Each number is 500 + 25 x the weight over the matrix's rms, rounded and kept within 0 to 999. Layers, rows and columns count from 0. Numbers have three digits each.

# layer 13 attention output, 128x256, rms 0.0618, rows 0-127, columns 96-127
541505529454493541488485528472513464481472478507500488461492494492481480497519523533500507513500
507520519535491520528553531525431517450507471477511502488517520504503444473486488526533502510505
502532501501488480470508495526551533481523529500519464478514497500509516540500489480470462467531
471497482505501506563490504482528492485517547457475555490453502488487511508500482466509486486526
473472527491516513458487487466517493548515427525546492512520479479491479489499515501511513453483
533545504530496511522526510552492531470477562438490509463516486528493519497491521481485503506468
506467510519514502494485544453531491525480482500512481505513524488531503501476496507490488516513
487539470518542491478482510533468489486512500475529498488534477514484481486500466491518509456523
511562514498542474507482479533489500512507508480506491480515497469514488504477479497517522494482
526461514527539520511486504526531512477474529495498513502510516508535527487488467506529494514521
512510490502467467426502542483513527582500486459479481483520519490502494535523527497488531478465
489526478504464489504490517499487487513528510504500496471487512510519500514521497503503481471506
518498535497502513479467521446533467553514488532486515538491532499512492527501478516495474516517
510497515508523492505497489467500525445522520508538445481524510498465469515471462457459523517488
510503456510502504523486511492511494518552506477514463473510470487485497516506516495480520513508
506521488522496513493480490517523471495540512493512505520486543504509509512503484504501531504505
509483471472456482485533535518484507481479506496505470467527500478422513521508485515521535508481
523511537503517522518518491544475532454464499516482487492501504488514483516508501518514511534488
516482522520488486471516489520539502485514466496518444513515489526531512509511504498529499517476
495491496537491503474505510509541477508509522473494492443492488537496534476503494497501489478492
490504523468469483502496478493467496462519497518502536494471482493494495501530559520472487469498
509494499471506483470510506475511462469486490498494492500528459490504513488538482466541482483497
540508491458482512502485500521422459449527484470458511491527502465530521491465526506469492547530
490572499518490517523523525521471548488491542496481530512512526502504493457489496503471483470514
462535494499502479526514477516502480491484470495526504494540517473455506471452504467527516455497
481476524468451531508499483511481502539486482489492444530435547501516478484495484514464499490516
501562471516501510523511498469504483522518505545461510547468475492509490537500534510511450451522
490523517508469493526548464523484490518499475504540529520495464505496516507495491475503489469500
555530528526535500495498491495469529515514507472521504455517451499492478508510473493480497548518
499509511532454467556526472537491471442469566501475485486486497479510507502465481468465519516558
507518504504453500522526495481519461530500475480489473518472483506466522465504510473494490510497
509467492446524481481470512547484474452546544493492503511477490515497503453494469538492524457479
464475505490510462491550517504511515526500447490546514519540546504520504507443482517520489435519
480528508508484495499484509499509513514510456538477541511513471438501542500505502470504476524445
505457510497535513514498538525491473506478537476497478463492524504495469522472473494492501494521
549514501488522512488526495526505465515513509500529476558554532520490504521495459503511508498512
513480520547500465515490487467522556525487508502495461485467482536481481503491535524469496487485
464498469520498486468528498546458515465539458519488494491471483526536473452490505532470536484530
512516503495493493517519492526482477462474490511494522480526520493509526491496509532479504509520
472519487505530476516490504501525539521523470551522504500528500515502482503468497487514503465521
509547501515510501520471519484528487505502514492506481488473502467540535493500499506493530491496
530511501533495511500497511499502475467501490474489484548515506476534514505505498493518502486471
517531500504500493497470459527494501478499564515475505494521488546501494515510515497504518514493
448477508514527501517522542492514468525498497531501495495506477494516444524522518503539504484505
493498478543501486517480490525511520478520504483481504464523491502542507493505486512495491514484
528516524504519483481528491526524510466504491487544482485502510545490512499511511524522512517482
456508512477485545518477531484488467504531491493520461488442471473463497558512512502491495488521
521549458498517483517479541500510490509506494494476514469542522485496501515508457449519472473489
492495512455521516503464471497486480554517519533481492490522530520556472533501494478465519468484
521486486495509498515510529505475495532502536453490505502518484512481511514518507508526506503502
520497522498510515494500504518521496492511515456505487516548513503521536479518515477504472499477
556511529535514543497535491507481544445527523473463504443482494463470483494552459518533479499504
472520504498430526499531519498510506512473479473506476526465491490517488513503504491508484502495
442578516541492492516472492572493487493518487496477516489501524475582508476493502492544483507516
458527489519492519516492484513521517491525497537472505534465447507514529486489472507520473492546
529505504544473493539468495446516538536520483493526477534457531527529519516482482491525478501517
480517479487482533503520521492507473516495495495466541494538512484487515513470543480494474492538
500459520536459500531537510524489491543500502492541516500532493477482493473481487470508514491507
471526514485458529517492508512482481433510525464504503512493490509496480523503476475497476533499
502544515509555516540479459521482519499522476465496524472530498499496493435545544511545480508499
545464488520527480499490485501493501518514525476494509476502503494523504472495484506504472503546
483520504502454515519511489521505496404506497487472450474497499501503462491481520533487477528515
540503482449444503488490489454511486491488457518494486493543514481502516481539500488491509504476
509491515519497498484491476503481546498434509523502526520557498537529495470494493466535473515472
492528523546491523490520501507528476510477481515475513489504522487470537495478526491493512474516
520522544500546510502493497525455450499483483475526541467500493476517495507504512509502487509546
525541487520507490460488534474515511528483500486511481482513532497479485527532495466489487492533
534549497539519489514475472510492487504494508488477515493496530478525494495491472505522501480502
524498491489506565467525504504477532526468503521516507504508555572512458493511518511493509513505
551534470534509487479529531486475492509501493545478438482516477513444516548513519450499464486494
503478485518492508510524501513494480495493522512483509498519495515516513515502525484506466465501
458474488523512515515540525496498518485513494539485538529462441514484497478487462490502521445489
510464491484504547498483500492528490469498516511498468554501573489480487504453469531521521466472
496523507509545498469506526502499474498478516513486481553516478494481544503491474456517532490486
471480507523502480492483515491543524497494476504547524514467528540530517528513474523551451517514
535467517477498488521520483506509527473464509486533521520481535497514503464521507453529501518438
488540518512518440490467522480499488510494520514494505498530471436525481526498457488540453493470
454494494498488476513497552499526447546508486495483513543493479476543523525484452469464457507520
484505501531481523470514525535470469502451500483495506489512512456481533536511508473469496500509
513507514500514484524493491528481522486487509486511541461555491512495494478479511495512517497519
486514498493465499503473481550505524491530451493514490519492519514503474483502521495503529486528
515506508514522515501502501499474478479492465506502529473513504501497520524508507487520501528470
504517487525524494487478463517527483499521500512512493493524503512516497484475474523495496500509
520511492490472497525538491469526437492508518495505509507496533521477544478502515517493536477489
515494482506477470531482486530527514503517499517490488508470480475507561499508466500504469520532
500546507507473476505480500492537502533467471503511484474514517525463506513477494495481516505505
501474551485500518471539506554497462553517512514522527510495498507492474529493489501497463494501
504502514478499436495507545502472505540451494476527490490530496526519467493505541485505540464507
524500539471479563487516476486508481464550496479512510546482499524525501490524473466476467469478
414455496486495485501530486528492495542530442499503468528474510499458487460491548489491534424488
474505492480507483488508477544538494465486510504494433502478478502491493509514548495551499460462
536545530490505502511476502512527487511522502504506472494470489458542510513513507512540481479455
524529533503493494512524438503529527486536459522504507517478531477525462488496485531478509489476
530511505480506525544528472498537508471456484525485417516509510518503517509493482471540480494501
497547503521496510464489483491503494500501516508451477469502546490504500536518507518505472511482
468531520457514486526495478515485529470505488505503534513504507522493500484475491504482484503502
506491506473524506479518478507507514501480499488503475502497519491484536462487480500554491510492
451479535460480492526504502496522479487517491476537542537496515497509494520466470450524504451466
461517479448513462549532507503496560477521515490507554504523467438485493454547499474481539501495
540484484470498533504487513509490485488523509482485505514490507452466498507543489507530510527467
525521506528532479504522512495477523490520513513487507479501515501522517520497463504525495495525
511492511472505465495523509493509520497476500509509499482519496471508452501502490487489524479449
493473532503490477484551486474460495474503470519487495479464498506444485480482509493493526515466
512523498494513516505494496504506514485520549461500502490525505508505476503485503447524468480491
531515492490516497465485521480478502459484504492511522488501530540525530534543436520529500510494
543513530550485529510535508499510486537497480498475472546512477474481511495492518495522483536512
507495492536497516500490506481493496537492521521489516463472552554473471554506541485496497528477
467461507467460514523461544495487460505488501471484494523497540492524459539499492548503491514511
473562477589459514500533475584486518533484499492499493486529521476518436507509537458461458496504
487496480534478508492496545516520556506478523484521481498489544525514497520510493531457488500488
493506486513514533479483480545496490498466531508459449507510504515516510489541503490496511499490
524525473496469487483522476521517491473529491490476459491506510477435509493494492496480481485459
509515511501502489481518479528494540501501532522472500458529546491486533462513514486504508534446
473523504514474533518473528504464479476504482490469556497491489487504507486484457499473469516497
480533503556483454497495496509485501478509507458516533521503493497517478466514483508519489541515
511525503498505532492513483523517480473450482469501489513508494525541522489516514520501514480479
525541520547541478515501513517472514465499515483524532535522498491515547476520504483524475506516
508494469471549497456486537446463496479545508537483492549457509463531537515524476518474526484435
451541493518470461499515495488467481476490501508482502498509481517508489479503537482489522508492
527509529495483478513515519511518501508456539481493478451523490521483532494508491517505476522475
489540503495501523464482505497485481501528476505492509463523492488523522487543508498495491472502
501545483515504484485510527500497501496524519483503509496482496531485482551503462514488477459510
516470516504469512517520469498515440470500482509477477525507542465511512509500477514508454489491
525537498479486477489501490487518513519468502536472517497482507491498517507531527493446484518503
516514509506516495507512500488461521484502501533513503512517501510470501473480504484496488506489
511497489498538437519517522495465511479511508494508484484526471484510518508487485507478529527510
525526519528477473476560482491494535490520465499486471502505520519525523466490472527489516505493
517506533494497499505536471522478485495471528499533488457523512498494471505507496499523496478496